Each number is 50 + 10 x the weight over its row's rms, rounded and kept within 0 to 99. Layers, rows and columns count from 0. The size before them is the row's rms in percent of the matrix's.

# up: layer 4 MLP up, 512x256, rms 0.204, rows 342-359, columns 128-255
# down: layer 4 MLP down (transposed), 512x256, rms 0.195, rows 342-359, columns 128-255
# gate: layer 4 MLP gate, 512x256, rms 0.195, rows 343-360, columns 128-255
up342 095:49 50 47 48 41 43 38 53 32 51 52 59 47 56 54 70 71 50 36 46 68 67 54 35 61 46 44 47 55 60 53 50 47 47 71 52 59 46 61 45 38 55 63 48 51 51 39 44 42 64 43 45 60 42 67 43 67 43 65 56 48 79 39 40 49 46 52 45 54 59 63 63 53 53 30 66 50 60 47 49 52 68 43 51 50 48 58 61 38 64 46 50 59 53 33 68 56 64 66 36 49 46 53 53 44 55 43 54 63 55 67 50 55 57 45 53 51 61 35 60 47 34 46 61 43 53 65 48
down342 097:60 54 57 50 45 51 46 54 30 68 38 70 66 66 29 55 49 49 64 41 48 38 46 58 53 60 47 59 66 50 40 59 39 52 50 63 57 56 73 45 37 55 55 53 67 67 44 48 49 54 38 45 54 65 64 60 49 51 56 58 51 43 48 35 56 40 54 48 54 64 54 51 53 60 52 48 38 54 43 50 48 46 60 60 45 42 60 42 48 38 43 54 61 23 58 61 50 67 50 39 46 42 45 46 45 59 43 51 48 39 75 45 43 62 50 40 43 48 46 50 23 43 37 58 67 47 37 41
gate343 096:39 67 55 61 51 61 62 55 40 50 35 47 76 73 38 49 56 53 57 65 49 71 37 47 39 51 40 60 57 82 64 68 53 57 34 43 55 63 46 64 35 58 55 37 39 53 66 47 50 60 54 48 43 43 47 59 54 46 44 33 62 51 45 39 72 44 48 32 55 45 50 52 34 68 46 42 54 50 58 66 60 39 45 40 70 43 52 49 48 42 62 36 45 60 60 39 47 33 51 53 61 41 51 44 47 40 48 41 50 64 37 67 47 53 62 39 40 70 54 46 53 55 39 59 61 46 50 54
up343 111:47 55 37 42 62 39 46 46 42 56 64 53 44 46 64 51 53 55 36 45 55 23 36 53 56 68 51 50 54 47 46 41 46 35 47 54 43 38 55 33 54 59 48 38 35 51 53 49 39 40 59 42 34 53 42 45 59 47 39 72 38 48 48 43 45 46 56 36 55 47 39 54 24 42 56 38 53 42 40 55 45 51 82 47 50 50 53 31 55 51 45 70 50 42 35 52 38 52 55 30 40 41 56 51 37 48 45 55 43 46 60 72 44 61 40 63 49 47 62 49 50 53 53 39 57 60 50 39
down343 101:54 30 41 57 32 54 37 58 52 69 48 50 60 39 42 62 37 54 69 44 58 39 71 49 58 57 46 48 42 64 60 26 52 48 47 57 55 56 57 62 80 51 46 51 56 38 42 62 46 52 62 53 47 45 60 39 41 58 43 56 49 64 40 67 59 45 46 46 54 40 69 48 49 56 59 81 67 56 39 30 45 47 57 58 34 52 52 59 47 43 60 44 37 64 44 44 47 54 46 42 54 68 47 44 57 69 68 62 55 33 68 33 48 40 52 66 43 49 55 56 66 66 55 56 40 63 44 51
gate344 101:43 32 52 42 58 55 59 50 44 36 54 35 48 60 34 57 64 59 51 40 36 64 40 63 37 46 61 48 42 44 53 54 56 54 43 54 50 52 32 34 59 26 61 56 41 39 48 49 50 52 45 39 41 72 57 42 62 51 64 49 49 44 40 54 44 48 60 59 46 50 55 32 57 64 60 47 66 35 58 44 44 36 55 56 66 57 41 47 41 52 42 54 63 64 42 67 48 47 48 48 46 48 51 42 45 54 44 60 44 47 62 56 47 61 62 49 62 63 45 57 54 32 53 53 46 40 58 52
up344 100:54 49 52 70 55 59 45 50 30 50 34 53 48 61 61 55 65 48 56 41 62 41 56 51 43 41 54 53 59 65 58 49 31 46 50 55 54 46 47 39 43 60 41 56 45 47 56 42 53 49 57 53 57 63 35 53 67 45 70 57 47 54 42 50 27 53 43 44 57 40 51 40 52 52 73 54 58 47 55 53 45 60 35 53 65 43 42 40 29 58 68 63 37 39 51 64 38 62 69 62 36 58 57 58 56 44 49 43 41 54 47 52 47 64 61 46 41 51 40 39 47 43 33 78 45 47 49 54
down344 102:27 58 68 39 47 35 55 54 44 67 38 61 60 40 53 43 31 54 58 42 62 60 44 59 56 53 61 56 36 58 44 27 47 62 46 37 47 57 57 56 42 68 39 61 43 58 63 59 49 62 51 38 38 42 43 34 64 73 51 63 34 58 46 40 38 48 51 45 44 49 51 48 60 62 56 58 44 55 43 56 43 71 58 55 44 31 65 51 43 47 49 41 56 47 59 33 43 65 38 60 50 58 53 40 37 53 53 53 53 37 54 44 41 43 33 49 50 51 45 42 42 53 66 52 58 56 54 44
gate345 099:73 52 51 61 63 44 22 56 59 56 43 64 57 42 45 42 48 54 47 50 56 60 49 48 31 32 51 65 45 36 49 46 63 54 47 35 46 52 51 48 43 59 44 40 48 66 63 57 46 58 48 57 72 62 35 65 45 47 40 37 51 37 49 44 51 33 77 32 59 64 50 51 63 54 53 54 61 45 54 48 67 66 56 51 51 46 53 60 57 61 38 47 59 47 58 59 63 41 66 40 47 41 51 61 46 59 49 53 33 47 24 48 57 46 37 57 46 48 44 63 43 48 45 38 51 36 51 47
up345 100:42 53 61 48 66 42 54 56 48 55 57 49 48 64 56 54 54 59 50 32 18 57 51 34 52 57 33 40 42 53 62 40 56 53 65 49 38 61 69 57 50 36 45 40 58 35 60 62 48 47 42 44 64 49 49 39 61 40 41 54 43 55 56 41 35 45 39 32 46 36 39 49 54 59 48 63 47 59 59 55 60 55 43 57 32 49 52 30 46 61 58 45 50 56 45 59 68 49 47 54 54 42 46 48 42 52 63 34 61 32 52 58 49 47 71 56 46 79 31 43 43 46 48 69 56 63 39 68
down345 102:58 59 43 42 45 56 57 28 48 34 69 56 45 44 59 66 53 52 64 44 57 63 80 72 34 46 67 52 46 58 53 43 39 52 29 61 46 43 52 49 45 42 45 52 56 47 57 42 66 36 48 61 62 55 58 57 41 57 54 49 54 35 43 39 42 46 31 37 50 49 64 42 36 50 50 51 50 28 53 62 58 69 54 63 41 63 41 44 61 33 47 39 61 52 73 62 48 38 45 26 51 51 65 56 73 47 40 54 58 74 41 41 37 57 49 44 63 42 54 51 43 52 52 53 43 55 63 48
gate346 100:45 54 48 39 51 56 58 43 52 53 34 47 43 54 46 52 55 68 54 60 39 49 42 52 41 65 80 35 49 51 42 50 60 51 38 57 62 32 58 60 64 53 42 57 43 58 28 48 48 41 51 42 43 57 34 46 43 46 49 50 55 50 54 52 42 49 53 56 36 52 39 60 61 48 56 26 64 43 41 38 56 44 55 63 42 52 66 69 64 65 64 40 48 47 50 39 71 46 32 63 43 53 55 46 50 33 55 42 46 61 54 56 53 39 45 40 59 42 67 63 60 63 67 57 55 51 47 50
up346 102:59 72 42 40 69 62 51 49 48 53 43 62 61 49 52 58 37 55 38 50 48 37 46 53 54 62 46 63 73 37 48 50 50 66 74 46 48 51 64 50 56 45 44 40 59 34 43 59 55 51 49 51 58 40 35 37 43 60 49 49 42 49 40 38 58 63 50 61 39 50 63 56 43 49 43 40 51 51 57 64 49 39 60 40 77 58 57 56 34 50 44 54 43 37 66 66 22 67 49 41 42 61 66 60 41 64 49 61 57 60 35 65 37 49 44 61 43 45 33 53 50 46 55 59 50 42 57 32
down346 099:42 50 42 53 43 56 43 39 64 52 47 68 51 43 70 56 44 49 38 46 41 54 55 31 36 61 52 53 57 47 38 42 55 40 61 67 40 47 66 41 51 43 56 40 44 44 52 49 62 44 56 33 39 55 42 36 53 29 61 30 56 58 57 61 45 56 44 39 51 36 67 74 51 56 45 62 41 39 39 53 47 50 60 39 44 34 51 55 36 52 46 41 64 50 48 44 48 45 46 52 51 64 48 57 42 44 45 65 40 54 53 49 42 50 54 53 41 52 50 45 53 66 34 45 58 37 50 52
gate347 098:40 63 48 51 64 50 38 51 42 54 48 59 69 56 46 44 31 34 49 51 72 71 44 37 63 48 42 59 37 62 42 51 40 48 57 55 61 65 37 62 45 36 61 62 30 63 58 51 56 43 43 54 47 59 49 56 49 47 51 51 49 62 43 49 55 40 45 80 54 43 60 48 51 53 59 47 61 28 40 32 50 52 56 47 38 64 46 58 43 62 50 45 48 32 31 60 50 57 59 66 60 58 57 45 41 61 70 62 52 66 42 41 45 62 59 42 56 51 36 56 38 48 43 57 58 60 44 52
up347 097:57 39 66 39 37 64 39 51 49 57 62 58 38 37 52 60 46 37 56 48 35 39 41 36 51 51 51 57 49 45 55 60 49 62 36 59 39 51 47 35 41 54 60 53 63 56 38 53 42 44 56 68 62 42 62 51 57 37 63 53 58 61 72 32 43 57 49 60 51 56 47 46 51 40 60 50 65 62 53 56 38 52 50 36 44 49 58 52 67 54 60 62 69 30 52 53 49 34 32 51 56 66 46 26 46 46 48 61 36 50 37 53 55 46 43 53 63 57 66 40 60 38 36 44 49 64 55 49
down347 097:53 59 43 23 46 39 51 41 53 52 37 41 41 38 44 46 30 48 58 57 51 32 47 39 46 36 46 36 62 36 54 62 53 36 40 48 58 63 55 58 51 23 70 48 53 55 56 37 47 64 64 55 61 45 65 33 43 35 42 54 42 56 56 57 40 46 66 47 63 37 47 62 45 51 48 47 37 52 54 34 40 50 44 63 50 60 37 57 79 51 48 49 69 57 64 51 67 61 36 56 46 48 47 57 50 59 43 41 59 70 56 38 50 53 43 54 37 53 40 35 65 41 55 74 37 51 64 40
gate348 104:36 59 55 58 42 67 47 55 49 55 47 51 48 39 48 61 59 47 31 58 32 46 33 61 64 48 47 56 34 37 67 63 63 52 65 60 68 64 64 57 48 43 50 60 37 55 39 51 40 35 50 51 62 59 48 34 38 32 31 59 50 53 65 47 34 43 49 40 51 55 54 52 61 45 47 58 63 54 52 44 56 65 18 56 52 57 53 48 48 68 78 41 34 46 57 48 56 41 52 46 51 56 50 41 29 51 44 56 38 61 43 44 51 74 65 48 59 54 41 40 49 47 42 46 54 54 62 46
up348 101:33 64 68 52 52 59 59 56 44 39 43 41 54 51 50 54 41 49 56 50 46 58 53 63 44 72 32 41 57 37 52 49 53 44 30 45 41 57 46 40 44 54 47 54 51 66 47 45 53 59 85 51 47 57 58 44 46 52 62 48 57 42 48 53 51 48 44 56 51 67 66 60 42 48 55 66 49 67 45 13 63 53 46 41 46 38 36 47 44 67 43 46 52 53 53 50 34 58 37 47 45 43 43 55 31 60 68 52 47 67 37 31 60 47 45 45 80 48 38 45 38 55 49 48 43 58 42 42
down348 100:59 50 54 38 44 57 47 55 50 51 37 57 48 47 32 41 48 51 34 61 47 47 61 61 56 36 56 44 41 40 44 62 33 46 45 58 92 59 44 60 60 41 43 37 44 43 54 60 60 40 51 58 55 42 57 57 58 44 73 58 57 45 59 49 45 58 39 54 46 61 50 51 62 67 52 52 54 58 45 45 56 45 58 59 35 53 43 37 47 50 43 50 48 73 47 47 65 68 27 56 55 53 43 55 33 50 46 67 51 54 50 44 43 47 36 48 44 51 36 29 51 47 45 44 57 42 65 55
gate349 098:37 46 39 60 61 55 54 42 42 41 40 61 63 42 24 40 43 58 56 68 53 59 28 45 55 39 36 65 57 36 47 40 65 56 52 32 54 53 57 61 54 55 42 53 55 31 66 59 66 50 53 52 51 60 45 38 58 45 55 65 58 56 51 46 25 50 54 49 55 45 49 44 35 54 45 43 37 63 47 51 57 65 51 55 60 55 63 65 49 37 47 62 38 51 56 58 61 49 38 49 38 53 45 39 56 62 51 56 41 55 40 47 40 39 63 47 59 52 31 43 42 55 55 40 50 57 49 63
up349 103:45 48 36 40 36 46 54 49 53 57 56 61 68 55 45 55 42 43 51 59 50 47 56 56 63 52 51 35 38 44 47 38 54 38 37 56 77 61 55 23 42 63 50 49 57 55 50 56 37 48 56 38 47 41 44 37 60 45 49 43 57 56 27 51 60 57 48 46 54 51 34 47 41 51 45 59 51 59 58 66 52 33 44 33 44 40 43 57 59 57 47 39 23 50 56 71 66 56 48 30 43 56 40 42 54 77 48 37 48 61 44 62 54 25 47 61 44 45 44 58 60 51 48 52 56 44 41 27
down349 104:61 49 46 59 46 47 44 33 51 55 44 55 55 62 53 53 58 65 52 51 54 41 59 64 64 40 42 35 47 30 62 48 68 52 54 58 31 58 44 51 47 56 58 47 61 50 42 36 48 33 63 51 46 61 47 47 44 49 59 49 56 47 43 52 32 45 34 45 49 59 67 69 71 70 55 59 55 41 44 49 54 50 39 43 45 33 47 52 43 55 50 43 60 36 56 56 40 50 68 41 56 49 31 73 58 31 30 47 39 50 58 47 45 42 50 59 53 41 59 49 50 47 58 48 54 27 54 70
gate350 100:41 37 53 45 45 40 75 57 43 55 47 63 50 44 46 44 40 58 48 54 33 66 52 57 71 53 51 60 50 62 62 62 52 52 49 58 44 57 46 55 50 73 48 64 25 62 58 56 41 56 61 41 42 33 43 48 55 40 60 46 45 59 40 60 47 53 53 52 55 37 38 53 58 42 53 58 24 33 37 45 57 45 41 35 55 51 39 51 54 71 45 50 44 42 26 34 26 53 52 51 55 53 45 49 48 47 61 60 38 55 55 48 43 56 43 69 48 55 54 82 49 66 36 38 44 57 56 54
up350 102:56 55 47 50 51 62 64 57 42 52 46 51 48 55 43 67 42 53 48 51 36 55 48 51 42 69 47 46 54 60 45 64 59 38 31 50 60 43 51 80 63 53 50 61 32 49 57 63 49 44 59 51 51 42 46 42 65 40 38 48 28 39 50 52 62 60 51 47 51 57 55 37 62 47 41 41 62 51 53 49 51 40 50 41 31 65 52 47 38 64 56 48 38 45 68 56 45 45 54 35 63 59 52 48 50 39 50 59 52 45 76 44 56 34 41 47 52 51 49 60 48 75 56 39 33 72 53 55
down350 100:67 41 73 48 39 52 19 40 49 46 41 50 50 52 58 38 42 63 41 66 64 51 56 50 44 40 26 69 54 66 53 57 61 46 50 35 59 74 40 35 62 57 40 36 55 47 56 38 42 36 50 57 54 66 43 49 23 52 42 39 33 45 55 46 53 63 60 49 63 44 51 56 30 43 42 49 58 63 41 40 40 47 52 27 59 58 55 52 50 64 30 33 37 46 59 52 42 58 46 40 39 38 56 60 59 51 53 46 59 52 47 40 53 62 50 43 63 44 49 42 41 51 23 59 43 67 45 49
gate351 101:53 55 45 59 58 37 44 46 69 48 34 30 48 70 41 46 59 55 42 42 63 43 58 58 48 60 40 69 48 54 60 52 52 60 57 59 61 59 46 66 65 50 49 58 47 55 50 54 54 42 60 61 50 55 50 70 51 54 53 37 50 69 32 42 61 42 65 53 32 53 47 47 49 54 37 43 74 51 37 54 54 63 51 30 34 46 46 53 54 51 69 41 54 52 48 62 53 41 39 48 52 54 55 54 47 50 52 51 64 45 43 26 35 36 56 42 60 50 48 46 31 54 30 53 68 30 61 37
up351 099:47 53 69 63 59 35 50 46 22 41 37 67 47 42 47 46 48 42 52 37 58 51 45 50 45 47 68 56 56 64 39 46 46 40 42 55 56 54 26 50 49 73 59 52 56 45 52 43 66 43 38 51 53 50 45 64 30 57 51 38 54 46 34 46 41 57 63 52 47 57 27 60 53 58 48 62 27 59 49 56 48 76 55 38 58 56 46 47 52 44 55 50 58 55 55 49 47 49 53 39 52 43 53 50 39 59 47 56 62 51 37 47 48 41 47 64 47 49 52 50 52 59 37 46 51 48 60 84
down351 096:37 43 45 70 56 34 52 66 43 43 48 58 52 20 34 40 55 55 59 58 46 55 43 68 67 47 58 63 54 57 57 55 62 32 41 46 41 36 64 53 53 53 46 39 58 47 49 53 36 57 47 68 41 36 35 55 55 54 33 32 35 63 56 41 71 65 63 49 44 40 49 56 60 46 59 41 54 38 42 60 48 60 58 50 49 38 49 29 40 35 41 49 49 48 33 49 57 60 52 65 52 59 25 63 67 40 40 55 40 38 54 53 30 48 37 51 48 38 65 38 64 42 48 56 48 55 34 51
gate352 099:41 46 46 54 45 76 57 55 51 45 70 59 42 72 44 68 51 52 60 62 49 52 57 61 49 58 48 58 62 39 70 57 43 42 50 68 46 43 27 31 61 67 26 49 51 46 57 41 37 42 41 50 33 69 42 59 24 62 41 36 51 38 46 68 39 58 69 57 62 62 60 61 46 62 42 47 48 62 46 51 47 50 46 59 62 63 62 51 47 55 61 62 54 42 45 40 43 40 51 45 66 37 37 52 55 67 52 53 47 45 70 53 38 40 57 37 53 49 47 60 58 60 63 66 53 50 42 58
up352 094:66 46 47 56 47 71 46 47 51 54 63 51 65 57 43 66 75 43 53 58 27 65 44 47 53 24 54 38 51 60 57 58 51 58 53 53 54 44 56 50 48 42 59 41 32 49 49 57 42 50 49 59 47 44 39 50 52 51 68 52 40 41 79 42 57 67 47 50 29 43 39 45 65 49 31 48 43 48 49 39 61 44 57 58 34 47 57 55 52 44 43 54 60 53 43 29 41 36 51 55 56 46 52 48 59 66 76 56 37 57 54 48 44 55 57 33 39 69 57 38 56 27 40 59 50 44 51 71
down352 097:43 62 45 51 36 45 36 39 49 46 49 56 60 42 55 63 46 60 40 45 54 34 47 33 59 39 67 57 39 48 53 57 67 41 50 71 48 28 57 51 38 49 58 48 43 60 33 64 44 74 60 47 37 64 44 57 38 35 54 54 61 45 67 59 42 61 63 50 64 37 62 51 51 55 49 53 43 44 55 49 55 54 67 46 43 51 52 54 46 53 66 44 44 61 42 74 69 62 40 53 41 42 45 47 42 59 65 57 51 51 69 53 35 46 62 38 54 43 45 63 41 32 55 35 45 54 58 49
gate353 108:43 53 44 45 48 64 39 39 50 57 60 46 58 46 57 68 61 36 51 44 38 48 43 44 32 51 50 62 50 44 44 51 51 47 47 81 54 53 61 41 47 48 54 46 46 49 51 66 58 57 56 75 51 27 35 62 38 59 59 66 43 68 37 66 45 36 36 38 36 54 69 39 44 55 53 35 51 48 69 57 52 51 55 55 60 38 48 37 53 46 44 63 65 49 61 77 31 67 37 44 53 64 66 55 43 45 55 59 37 45 41 54 33 39 60 49 44 58 37 29 39 42 63 62 50 50 64 46
up353 107:57 42 47 56 47 34 43 45 67 43 35 52 51 47 51 48 49 56 50 45 63 54 65 52 57 49 30 32 38 51 45 50 50 33 58 57 43 53 64 49 64 65 58 36 36 62 47 62 43 46 52 43 40 34 53 40 56 76 56 35 55 40 57 31 47 61 48 50 58 63 39 59 30 37 22 51 54 55 38 42 47 36 25 40 45 57 48 64 44 52 48 45 36 63 33 45 62 34 57 50 44 52 40 61 47 42 62 60 46 56 53 36 45 48 65 24 40 77 56 56 67 45 40 36 64 58 40 62
down353 109:70 62 67 41 52 41 52 57 44 38 44 51 57 34 52 45 44 50 39 44 46 21 65 66 42 52 35 59 43 46 56 54 44 60 46 39 49 34 32 61 42 58 40 49 39 51 63 55 56 67 36 45 64 47 43 41 59 48 42 67 47 52 65 40 48 61 48 48 60 46 69 52 55 59 52 30 56 38 57 48 53 44 38 57 47 62 52 49 52 38 50 55 58 65 30 44 58 59 52 69 33 56 47 54 70 47 59 46 48 52 68 61 34 37 62 55 43 66 36 53 69 57 53 56 62 56 34 44
gate354 101:40 36 55 35 49 47 59 56 47 60 65 57 46 59 45 77 50 49 46 45 40 70 50 46 49 40 36 70 55 35 42 53 47 60 63 53 44 54 57 61 63 43 47 52 54 49 31 47 38 28 55 60 34 57 36 39 53 45 30 38 72 62 47 41 46 45 47 34 58 47 36 60 55 75 52 43 44 68 45 36 68 42 43 37 40 60 45 54 40 30 48 43 35 40 56 39 70 47 51 59 36 62 66 58 52 58 38 61 52 55 53 31 61 50 48 48 38 54 58 57 39 58 23 48 61 48 51 36
up354 101:64 58 52 47 45 61 48 51 46 63 34 47 44 49 51 62 46 59 58 52 46 47 55 40 38 53 47 48 54 50 38 41 47 39 36 38 34 68 64 37 54 55 29 33 33 26 37 51 49 68 49 64 54 57 64 45 42 42 43 52 44 55 53 35 39 40 56 60 50 49 49 68 50 55 32 65 47 64 35 44 44 49 52 52 74 54 47 54 58 63 61 62 52 44 37 72 51 34 65 45 43 61 61 69 56 49 47 56 42 46 58 42 55 54 30 55 50 59 51 54 41 72 57 54 46 38 26 47
down354 101:57 54 63 47 59 66 54 75 45 53 46 55 53 74 57 68 30 50 45 47 58 44 43 53 44 44 47 56 51 59 35 52 43 44 36 63 43 59 44 40 44 37 40 56 52 53 54 48 41 59 26 53 47 28 43 55 45 61 46 52 58 49 42 64 61 37 57 59 63 48 49 51 47 40 47 38 32 37 36 62 58 42 64 52 60 63 51 46 43 41 52 51 48 56 50 70 39 51 65 54 33 46 53 51 40 57 74 29 51 51 42 54 48 45 47 60 60 52 68 61 55 64 52 77 41 36 55 53
gate355 095:54 52 36 39 53 52 48 43 45 31 62 45 51 46 43 55 63 54 54 54 43 45 36 61 45 45 44 58 66 60 64 47 48 41 51 60 37 49 34 30 38 47 63 49 61 58 52 63 46 55 44 65 46 51 61 63 52 46 57 45 52 69 45 61 65 54 60 19 66 41 42 65 36 34 48 55 59 54 50 49 43 50 48 45 48 58 42 44 50 35 31 49 60 50 40 46 56 62 52 51 37 42 43 71 56 34 58 47 39 64 52 45 67 49 55 42 34 74 52 53 54 57 68 45 57 59 38 40
up355 094:47 51 28 48 56 47 44 60 62 50 45 50 58 68 48 44 47 30 49 56 51 43 61 61 52 52 74 46 38 58 46 49 48 50 59 53 50 60 70 56 57 42 51 56 39 50 32 59 64 49 48 48 52 58 47 48 69 43 49 44 55 41 49 27 33 62 56 43 52 51 43 40 58 55 40 48 41 54 52 58 37 45 60 33 32 47 67 52 41 42 51 62 38 58 53 62 36 51 61 42 34 45 51 41 34 50 53 53 55 54 41 47 48 56 39 51 71 31 68 53 70 53 46 54 23 64 55 61
down355 096:35 57 45 55 56 50 58 35 45 67 40 48 41 55 44 34 62 43 52 49 56 34 50 40 52 45 47 47 42 54 38 57 52 57 32 52 50 25 62 41 76 33 34 61 51 57 52 59 58 66 55 35 60 47 38 41 64 48 61 34 61 52 56 58 41 63 58 32 52 65 47 50 38 58 53 24 42 63 44 54 42 49 69 62 43 39 41 34 50 41 54 52 36 64 44 51 43 61 56 51 57 37 36 39 39 51 44 38 48 58 45 65 53 65 45 54 72 65 37 43 59 32 54 51 39 68 50 42
gate356 103:44 44 48 55 55 57 54 37 76 51 53 38 61 47 50 48 37 48 40 76 60 31 42 38 66 57 35 68 42 56 40 56 39 26 22 66 51 61 41 54 44 48 51 59 32 54 44 48 45 62 54 67 66 43 54 73 52 49 41 56 52 60 42 49 47 23 42 66 47 39 54 62 37 47 53 53 66 43 49 50 51 50 58 53 61 52 58 61 55 38 47 69 51 43 44 54 48 42 41 54 58 50 57 61 52 61 54 44 56 40 54 56 47 45 37 62 47 38 60 38 57 41 54 57 55 52 62 49
up356 101:33 45 48 49 65 42 27 64 53 38 43 50 46 38 59 43 48 43 42 60 49 49 60 42 58 47 59 41 50 64 49 50 47 70 66 34 58 45 60 65 32 65 34 46 41 47 40 60 25 37 47 58 46 53 62 54 50 84 34 52 40 50 67 66 40 36 43 60 61 43 66 47 42 35 35 56 45 50 43 68 56 46 47 51 53 61 52 45 70 60 55 45 44 39 38 61 43 40 52 55 45 62 30 57 56 39 53 61 48 56 47 56 73 46 34 58 43 56 41 31 61 44 42 40 53 50 64 36
down356 088:47 56 65 56 50 44 59 57 51 50 23 56 43 57 46 39 50 35 43 52 48 41 32 45 57 54 55 56 38 57 52 35 50 25 59 59 34 50 51 46 60 53 43 46 58 57 51 35 62 44 24 53 74 54 38 47 59 58 53 60 51 60 50 54 49 45 37 38 57 51 56 43 42 57 45 52 45 57 58 27 48 38 44 47 38 41 40 54 55 33 41 51 66 54 50 42 62 61 51 53 48 53 53 62 57 51 52 37 33 64 45 55 55 53 44 67 27 51 50 60 62 51 54 53 60 47 67 27
gate357 102:42 54 55 46 33 50 48 49 65 58 43 42 59 45 26 56 57 56 57 58 55 39 43 46 29 45 52 50 71 43 50 57 65 31 58 62 43 41 54 59 42 66 46 49 43 44 61 25 52 41 46 50 58 39 32 64 59 63 38 52 28 74 55 55 50 41 53 48 59 53 57 43 41 56 48 55 66 34 51 74 39 46 68 39 54 45 65 63 61 44 58 54 53 51 37 46 61 49 40 49 64 52 41 46 35 53 32 61 52 59 49 51 47 36 48 49 43 49 51 45 51 41 33 53 42 55 55 68
up357 105:64 55 45 49 45 49 48 59 55 31 72 46 42 49 26 51 46 38 58 52 49 41 51 46 27 37 47 44 53 64 58 53 56 49 66 56 38 38 39 55 57 63 65 51 44 53 59 42 47 64 45 45 43 48 66 58 46 68 53 61 42 73 44 46 40 45 51 47 46 52 52 65 47 38 57 44 56 46 60 58 44 44 62 53 54 43 42 52 56 41 57 34 45 56 47 38 34 61 41 57 58 57 49 65 48 42 48 56 55 69 54 51 60 62 38 54 52 61 58 55 54 30 48 58 55 54 52 48
down357 105:56 64 66 46 53 54 49 37 40 47 56 54 49 68 47 27 43 39 54 47 49 42 52 55 43 31 49 57 46 34 47 44 63 60 62 33 72 47 62 57 43 60 40 67 59 56 58 64 60 37 55 45 51 59 49 53 75 60 63 29 36 54 51 49 24 55 67 44 55 28 67 46 56 48 37 54 49 41 57 47 56 34 65 49 52 65 45 49 59 45 43 37 55 68 64 47 45 48 79 56 52 46 45 53 47 49 43 68 35 42 72 36 37 62 50 49 55 49 34 50 60 45 45 35 59 44 61 56
gate358 110:51 49 57 55 59 47 63 42 35 54 39 61 46 45 43 36 57 57 60 52 61 56 47 44 57 38 53 51 78 57 56 49 68 47 61 50 49 56 71 45 48 56 45 56 50 49 60 33 35 52 42 62 52 39 61 34 45 64 48 40 52 40 39 40 35 44 59 53 35 62 45 47 66 45 31 54 38 49 54 61 55 31 54 40 57 48 49 65 50 40 41 63 44 35 46 66 55 60 54 41 44 46 47 57 56 45 82 51 38 55 50 32 50 60 52 45 50 52 32 23 65 41 39 58 40 40 52 51
up358 109:68 43 56 68 49 53 60 56 43 56 54 43 48 41 47 69 47 62 46 59 59 53 37 36 62 33 62 40 73 74 66 54 68 47 43 46 42 85 62 51 64 45 53 71 39 59 58 51 46 57 59 34 56 50 42 44 55 66 41 54 63 47 42 30 46 53 53 47 35 31 43 57 54 34 42 44 60 42 51 44 36 49 55 43 54 38 41 60 37 42 42 36 48 59 50 47 63 52 62 34 52 51 46 50 43 48 75 52 52 64 56 41 61 70 50 43 42 50 35 45 53 44 36 59 46 41 53 50
down358 103:56 65 67 47 55 59 41 63 47 65 43 50 33 49 63 45 51 38 58 70 47 58 43 39 54 62 65 60 68 75 45 45 37 61 66 36 53 38 46 62 56 50 39 37 56 40 56 58 46 32 43 48 39 45 64 48 50 65 51 43 56 44 40 54 33 49 57 55 63 43 34 49 48 50 29 55 47 43 65 32 65 46 67 37 59 48 59 50 35 46 57 48 47 48 58 44 48 63 51 33 55 65 52 42 63 65 67 50 43 35 47 45 45 74 56 72 56 62 44 32 63 51 35 60 41 41 51 59
gate359 094:52 44 70 46 47 56 42 54 46 40 63 39 51 34 53 46 53 42 60 56 49 61 38 52 52 53 55 47 52 62 45 47 33 60 60 60 42 32 45 52 57 43 45 40 51 42 58 44 38 52 53 55 60 33 56 48 49 50 55 52 51 59 52 44 48 38 30 48 61 44 49 42 63 47 43 50 56 27 45 39 54 41 36 58 72 49 57 38 52 33 63 55 54 46 63 45 48 50 58 45 52 47 59 32 52 29 56 55 49 59 65 55 59 33 55 45 60 30 53 25 48 37 59 64 47 56 55 54
up359 097:62 43 41 47 28 46 55 41 77 45 57 48 51 51 60 36 32 47 51 43 67 47 61 55 41 55 50 54 72 54 47 45 54 52 53 29 52 54 35 52 56 48 51 52 67 52 58 26 50 46 56 47 37 60 47 51 60 41 42 41 45 41 46 37 62 68 57 57 36 64 51 58 19 54 56 68 61 65 48 52 59 66 51 52 45 51 40 56 60 62 28 44 41 39 51 64 35 45 79 31 45 58 58 63 51 51 33 54 58 43 30 55 54 45 45 31 63 54 58 73 47 34 50 51 48 38 42 52
down359 098:54 27 38 37 25 57 58 69 59 40 41 43 56 58 43 63 39 46 67 50 37 54 57 64 41 53 52 52 50 39 68 31 55 31 56 52 49 41 43 55 63 56 66 46 70 67 74 57 62 57 46 50 63 43 46 58 49 30 40 66 63 39 44 49 54 56 45 52 41 47 51 58 44 39 48 45 42 53 46 52 54 55 56 60 55 37 50 46 43 60 52 54 34 52 43 48 58 51 23 66 49 49 45 68 44 37 55 60 55 59 67 47 46 32 46 61 61 53 58 47 59 54 47 38 57 60 42 72
gate360 103:48 48 54 46 42 48 49 49 51 30 62 70 55 49 59 44 40 54 55 46 34 34 75 62 46 50 53 42 58 70 39 43 50 52 40 42 63 58 41 50 56 58 63 52 44 40 46 52 46 56 45 41 63 52 31 52 32 70 58 46 48 39 39 55 55 54 45 52 36 48 46 43 51 61 56 51 34 39 49 54 52 50 56 48 70 48 55 42 48 50 31 51 38 60 32 61 51 65 55 52 42 36 56 59 30 43 73 48 48 35 50 64 39 58 37 29 36 47 47 50 41 27 28 40 49 44 42 45